Each number is 50 + 10 x the weight over the matrix's rms, rounded and kept within 0 to 99. Layers, rows and columns count from 0.

# layer 8 attention key, 256x256, rms 0.0382, rows 62-74, columns 128-255
58 46 49 53 40 63 60 45 49 65 60 42 43 54 59 34 51 28 54 60 47 25 58 42 42 41 47 44 47 52 49 58 36 48 49 46 47 55 61 53 53 55 38 52 56 53 52 50 47 41 64 48 55 55 63 54 46 49 44 53 61 35 62 44 48 43 56 40 47 50 53 50 53 50 51 55 55 54 66 43 49 54 40 33 53 49 49 52 58 59 48 49 52 40 44 52 62 54 21 67 50 59 55 54 44 47 59 63 38 47 39 57 53 62 55 46 60 47 46 42 54 43 44 54 50 36 49 61
64 57 61 42 54 54 49 48 59 36 52 37 66 58 42 50 58 49 43 46 40 69 50 51 54 51 60 43 43 65 56 46 47 59 52 46 57 33 41 46 54 48 61 78 46 55 59 59 64 46 57 45 52 64 49 53 71 48 69 40 40 48 36 45 56 53 52 41 52 38 38 60 28 47 44 46 69 46 37 60 46 39 57 48 42 51 62 51 39 42 36 48 28 45 64 12 52 53 69 43 25 43 50 56 60 43 44 36 52 33 67 58 58 39 66 51 47 59 50 55 54 54 64 50 40 41 57 57
50 54 46 65 42 42 47 56 41 26 50 56 60 52 37 54 59 48 53 50 51 57 44 52 53 58 49 53 33 38 55 45 60 67 48 51 42 54 46 32 60 41 59 56 52 54 43 56 50 39 50 37 55 50 57 51 63 48 51 38 59 50 35 64 62 63 38 58 46 48 50 42 41 55 55 67 47 44 45 42 42 39 59 52 43 39 42 37 56 40 50 48 45 51 51 39 65 59 60 55 42 41 56 52 57 38 32 41 63 50 46 47 58 44 63 40 39 52 45 48 63 51 51 43 51 39 61 40
60 48 46 41 64 37 53 51 55 44 54 52 80 62 36 31 54 73 62 35 50 65 32 48 66 62 59 43 53 56 54 45 62 62 59 46 42 42 40 45 39 33 68 60 62 53 44 48 42 48 44 49 55 42 42 54 63 52 42 52 51 55 35 47 55 63 50 47 52 53 55 76 37 62 63 45 39 32 48 45 32 48 52 63 50 49 53 49 45 50 53 57 53 46 67 48 44 48 67 49 47 47 50 56 56 55 53 34 65 35 59 69 50 47 54 46 49 59 70 48 33 61 47 70 54 41 61 60
60 44 46 48 51 47 55 38 45 66 71 49 59 40 31 48 49 50 39 58 40 54 47 43 47 54 45 43 70 63 65 46 43 37 55 40 50 55 45 48 51 64 39 38 47 55 64 40 32 44 51 36 35 53 53 42 49 50 28 64 42 65 87 34 47 44 50 56 51 54 55 31 44 70 60 56 59 36 49 60 43 68 40 31 53 53 34 71 50 57 51 65 42 46 34 51 37 47 37 30 51 37 60 57 54 58 44 38 35 58 51 51 59 32 49 53 54 49 64 49 54 50 55 54 47 57 52 46
45 58 45 35 41 62 67 39 51 40 64 56 29 38 71 62 31 32 39 58 54 33 47 26 41 40 32 63 41 14 57 61 48 64 57 54 56 74 56 65 56 57 55 61 55 60 39 49 63 42 47 38 43 56 50 22 47 50 47 51 57 31 46 61 30 47 52 46 29 45 43 43 46 45 42 64 44 56 61 67 64 47 45 53 62 27 55 77 51 53 54 43 53 58 48 46 69 67 45 68 65 61 44 47 34 41 29 55 44 62 47 31 38 79 46 46 39 36 53 39 81 51 39 34 55 57 45 67
55 46 49 48 49 32 24 58 32 38 44 49 62 50 42 31 48 63 56 51 39 77 48 73 72 40 43 46 48 60 53 38 63 42 62 47 47 58 45 57 49 47 46 41 39 48 54 58 54 46 52 60 53 47 43 60 56 48 52 37 49 57 52 53 45 47 52 67 47 59 57 59 53 56 51 30 35 41 52 72 38 41 64 51 51 54 66 39 55 49 48 37 50 47 58 51 25 49 49 50 54 42 53 57 58 44 50 45 59 27 44 52 46 41 43 63 67 74 58 58 38 43 46 58 45 46 64 48
39 42 54 53 58 56 62 52 43 80 58 35 49 39 66 48 40 48 51 63 37 43 50 41 56 29 45 47 59 46 63 44 11 36 63 39 38 42 45 53 46 53 37 40 37 30 61 53 21 56 35 47 22 58 57 62 49 60 41 49 41 49 64 53 45 36 72 49 45 48 26 63 60 53 53 29 49 59 54 56 45 76 36 43 78 47 49 77 36 55 57 62 49 35 41 49 39 45 41 50 36 47 56 59 33 42 45 62 39 50 52 45 71 66 43 48 76 58 38 40 39 45 49 37 43 46 47 59
50 51 42 57 37 46 43 57 50 22 54 63 70 60 38 56 53 72 59 50 52 88 65 23 59 75 42 50 34 36 41 31 88 69 53 55 76 46 44 58 71 57 59 84 60 43 53 46 75 54 52 36 62 31 49 38 52 46 74 44 44 55 29 28 59 65 38 55 36 52 56 54 29 55 49 70 52 40 27 43 35 38 81 37 40 38 45 28 60 44 59 32 30 51 69 41 36 51 38 28 53 52 28 63 60 48 54 26 60 59 43 45 57 61 57 47 30 44 64 72 58 69 60 40 42 52 51 53
54 48 58 51 54 52 28 56 54 46 44 56 53 48 43 62 57 57 45 40 56 51 44 62 62 56 46 48 41 57 55 47 58 50 40 45 55 59 48 49 45 47 55 53 55 52 39 53 63 59 49 46 54 51 38 44 47 50 56 40 52 49 42 57 53 42 40 53 54 49 53 46 45 41 53 55 61 52 27 52 47 44 62 60 44 70 40 42 54 45 52 46 45 43 56 48 42 49 64 52 49 32 63 54 50 43 41 37 50 38 46 51 50 37 49 47 49 63 58 63 46 40 47 45 51 42 62 37
70 58 53 54 60 50 33 54 56 49 46 47 59 55 39 43 61 50 46 34 53 64 34 48 50 46 51 52 43 40 46 33 45 46 55 47 30 52 47 36 30 31 42 36 41 47 40 57 54 50 39 57 55 50 59 56 62 55 44 37 55 49 50 55 53 64 48 48 54 47 60 58 54 51 50 45 58 55 51 59 42 53 62 57 42 64 47 44 33 48 49 57 53 54 61 35 51 51 67 60 54 31 51 50 58 48 50 29 65 48 53 50 48 41 56 59 56 66 48 60 51 36 47 53 55 47 63 48
56 53 56 65 49 35 57 31 54 65 54 27 42 16 54 50 48 43 47 56 52 31 53 41 44 09 50 56 68 70 38 43 23 27 26 46 42 36 57 49 47 57 32 32 29 54 61 47 35 54 32 72 38 52 46 69 32 57 42 56 34 32 61 57 42 38 77 54 43 53 36 38 70 56 51 20 50 58 70 46 62 81 31 45 77 62 26 87 59 62 44 55 54 46 28 53 48 51 43 42 54 47 44 56 37 65 56 56 37 50 60 53 43 67 43 48 70 55 47 41 26 18 33 30 61 51 56 41
53 27 63 69 65 46 54 60 44 71 45 47 39 49 49 46 42 60 68 56 63 35 63 51 63 42 45 52 61 62 62 36 54 47 50 28 44 38 56 41 23 55 36 43 44 38 34 26 45 72 32 54 35 60 49 66 35 60 34 65 51 61 60 62 73 49 76 49 42 43 39 40 56 55 56 35 70 54 43 52 38 66 46 44 35 48 29 59 53 57 68 62 56 38 43 50 52 40 52 37 41 48 34 49 57 56 55 63 46 62 69 57 47 41 44 56 54 56 48 56 41 34 50 41 53 35 50 44
# layer 8 attention query, 256x256, rms 0.0381, rows 63-75, columns 128-255
50 48 54 41 42 72 60 58 45 52 49 65 58 54 46 52 63 43 41 46 31 45 78 48 50 65 42 53 42 50 63 59 39 62 40 38 54 54 60 50 50 51 61 66 63 63 43 38 66 39 46 56 46 51 31 64 51 63 44 39 42 51 55 62 42 53 52 50 49 60 60 49 37 61 63 56 48 46 42 30 48 45 30 45 52 36 57 26 48 65 45 46 50 62 56 35 61 39 54 41 48 46 41 67 55 53 51 30 55 67 50 66 62 48 47 49 36 49 58 48 45 63 49 46 40 38 37 39
24 68 58 71 48 78 69 59 66 50 38 71 42 34 71 66 52 25 45 53 47 54 86 20 69 67 56 69 35 57 52 82 51 83 54 58 39 65 53 79 65 68 49 73 61 56 43 33 57 53 66 47 60 44 44 45 36 61 50 46 37 43 46 62 43 54 41 46 59 20 45 37 67 52 60 50 41 39 16 35 74 55 56 60 37 49 66 35 53 33 43 47 46 69 29 28 59 54 29 18 59 69 41 65 67 57 60 51 35 52 50 46 63 67 55 46 27 37 73 52 57 65 73 51 35 27 28 54
41 52 47 37 63 40 51 52 44 52 46 47 50 44 47 48 50 49 56 52 49 58 45 40 51 54 39 46 44 52 52 46 46 52 41 41 53 41 46 50 55 45 35 49 47 56 62 42 45 47 43 44 37 57 62 41 56 61 60 46 51 52 49 54 53 53 56 36 49 44 50 44 57 54 56 63 45 38 45 45 45 38 50 38 53 54 45 54 50 59 43 44 43 38 54 47 63 61 39 43 48 44 54 45 57 58 46 54 44 67 52 49 54 46 35 42 46 38 48 52 63 49 49 42 47 53 46 39
51 44 52 46 35 28 47 59 61 59 60 33 53 51 67 46 45 58 41 59 29 62 56 54 39 47 39 60 55 60 71 53 60 49 38 44 39 70 58 39 44 37 53 50 53 49 65 71 33 56 51 60 48 56 47 26 49 46 56 40 50 54 43 54 42 35 50 58 54 70 39 57 54 47 56 46 49 58 58 53 42 61 55 48 52 48 42 46 41 45 57 44 39 35 49 48 46 58 39 49 71 44 60 42 52 57 51 51 53 55 46 50 64 27 48 52 56 55 55 70 46 30 52 53 62 37 36 41
53 66 47 62 57 62 45 51 54 49 43 44 46 43 38 54 45 47 51 57 69 63 46 61 60 44 60 50 43 47 37 48 54 47 44 47 46 53 46 45 59 57 52 53 52 48 53 73 62 59 55 63 41 49 46 59 63 34 50 47 52 48 45 65 46 58 35 50 44 44 43 40 44 55 47 38 62 39 45 47 48 48 53 56 58 42 41 44 49 42 48 48 45 52 48 59 31 46 45 51 49 64 48 63 51 42 64 53 55 38 50 44 65 54 51 59 48 48 49 51 49 43 69 46 42 53 49 41
35 53 47 48 57 47 53 33 50 50 52 51 53 65 61 53 40 44 63 55 56 48 50 56 36 37 48 56 42 37 49 43 38 60 52 53 50 36 53 45 35 41 52 46 52 48 69 41 42 49 46 50 58 59 52 41 43 67 58 45 50 54 61 54 62 56 52 44 57 53 39 47 60 48 41 53 46 54 80 54 62 28 45 48 51 46 50 56 59 46 43 35 54 50 49 56 54 49 46 43 47 45 53 53 60 66 49 51 36 55 61 57 44 51 56 44 52 42 51 44 48 46 38 46 61 56 50 66
63 40 47 38 59 41 61 51 30 49 30 44 31 33 63 63 47 52 60 59 41 52 38 61 42 46 48 47 56 50 58 34 53 29 54 39 48 40 49 34 37 39 55 48 35 47 52 73 51 37 48 54 42 43 39 56 62 33 32 46 37 58 69 67 51 47 38 53 61 60 62 46 40 44 47 37 48 46 67 68 32 55 41 43 59 46 42 75 49 50 56 62 41 43 49 57 64 55 72 53 42 46 52 48 48 47 57 54 47 31 74 64 67 35 61 40 63 31 25 42 41 31 33 47 62 61 50 60
36 37 54 53 49 57 51 52 51 73 46 54 64 71 69 40 50 35 26 42 44 63 52 46 73 81 47 56 52 33 42 65 52 63 45 53 38 58 52 70 50 33 70 58 60 43 52 41 57 62 42 37 41 41 58 28 25 71 56 42 49 57 45 56 25 34 55 42 73 47 54 51 53 51 46 49 58 35 38 43 56 41 61 51 58 47 61 67 33 56 45 37 34 47 57 46 53 78 53 38 69 56 44 43 71 62 39 52 43 62 44 26 44 57 47 53 33 45 76 47 70 69 43 61 61 53 50 52
11 83 41 53 04 86 58 39 84 41 61 55 30 51 58 66 36 13 56 48 47 58 72 43 58 69 40 79 34 35 27 83 54 77 40 65 15 63 57 46 69 66 60 80 43 52 70 59 48 60 61 50 73 38 57 34 22 46 63 33 47 11 58 81 52 44 53 21 50 51 17 36 54 57 42 56 62 50 26 48 99 61 69 82 45 30 67 60 69 21 39 42 67 82 01 21 45 56 10 38 68 82 37 84 67 52 62 71 46 64 23 36 64 99 59 69 12 19 72 34 58 54 58 51 47 40 25 65
36 52 50 51 55 69 44 63 39 40 52 48 53 51 40 60 59 46 57 40 55 31 60 37 46 51 55 40 39 44 63 62 52 61 52 63 57 49 59 60 65 62 74 53 52 42 43 42 50 44 46 41 64 51 55 54 59 47 47 54 42 41 45 52 71 63 54 24 37 53 40 42 45 56 41 55 43 50 49 30 58 50 53 43 44 34 60 27 60 48 57 51 44 45 37 31 49 55 45 46 39 46 49 65 52 65 45 49 44 66 47 48 52 53 52 32 26 36 52 38 30 47 61 56 42 42 50 72
49 57 44 42 36 41 57 55 36 47 42 52 45 43 56 52 55 68 68 65 59 47 29 60 50 33 45 48 50 62 47 41 35 33 29 23 62 49 61 36 55 45 52 39 56 33 61 64 41 37 40 79 46 48 50 74 60 26 42 39 51 53 72 53 35 52 55 49 25 67 54 49 49 41 45 51 52 58 78 58 37 65 32 47 56 40 33 70 55 51 64 61 66 50 54 56 52 36 58 55 47 49 63 62 37 43 55 49 50 43 65 59 53 64 49 55 71 41 37 40 31 28 35 51 64 46 54 57
53 50 47 47 51 50 58 66 31 50 34 50 42 31 42 55 44 62 56 36 56 36 39 69 28 57 46 44 66 48 71 29 37 31 59 43 60 26 56 45 47 67 66 48 48 45 40 51 42 28 46 51 35 61 40 48 55 45 48 54 51 52 61 42 45 57 48 52 44 52 43 51 46 56 45 65 53 56 63 63 40 42 57 46 55 51 60 47 51 70 43 45 65 50 38 65 55 66 54 43 46 44 69 46 31 41 48 45 49 48 57 60 50 35 69 51 69 55 51 35 44 43 43 47 58 46 51 47
46 60 53 57 43 50 49 55 52 56 57 50 43 55 58 37 43 45 36 48 44 57 49 60 53 45 62 52 55 38 40 61 54 63 52 36 44 60 37 50 46 59 55 46 59 43 49 56 49 52 55 55 47 59 49 45 46 48 52 50 60 36 57 59 29 46 55 51 44 38 44 53 66 50 56 49 54 59 40 67 65 43 63 57 58 56 55 53 40 57 66 47 57 64 49 45 48 56 56 50 57 63 49 53 41 49 56 58 44 51 41 55 56 62 52 53 59 66 61 53 35 40 59 57 64 44 44 43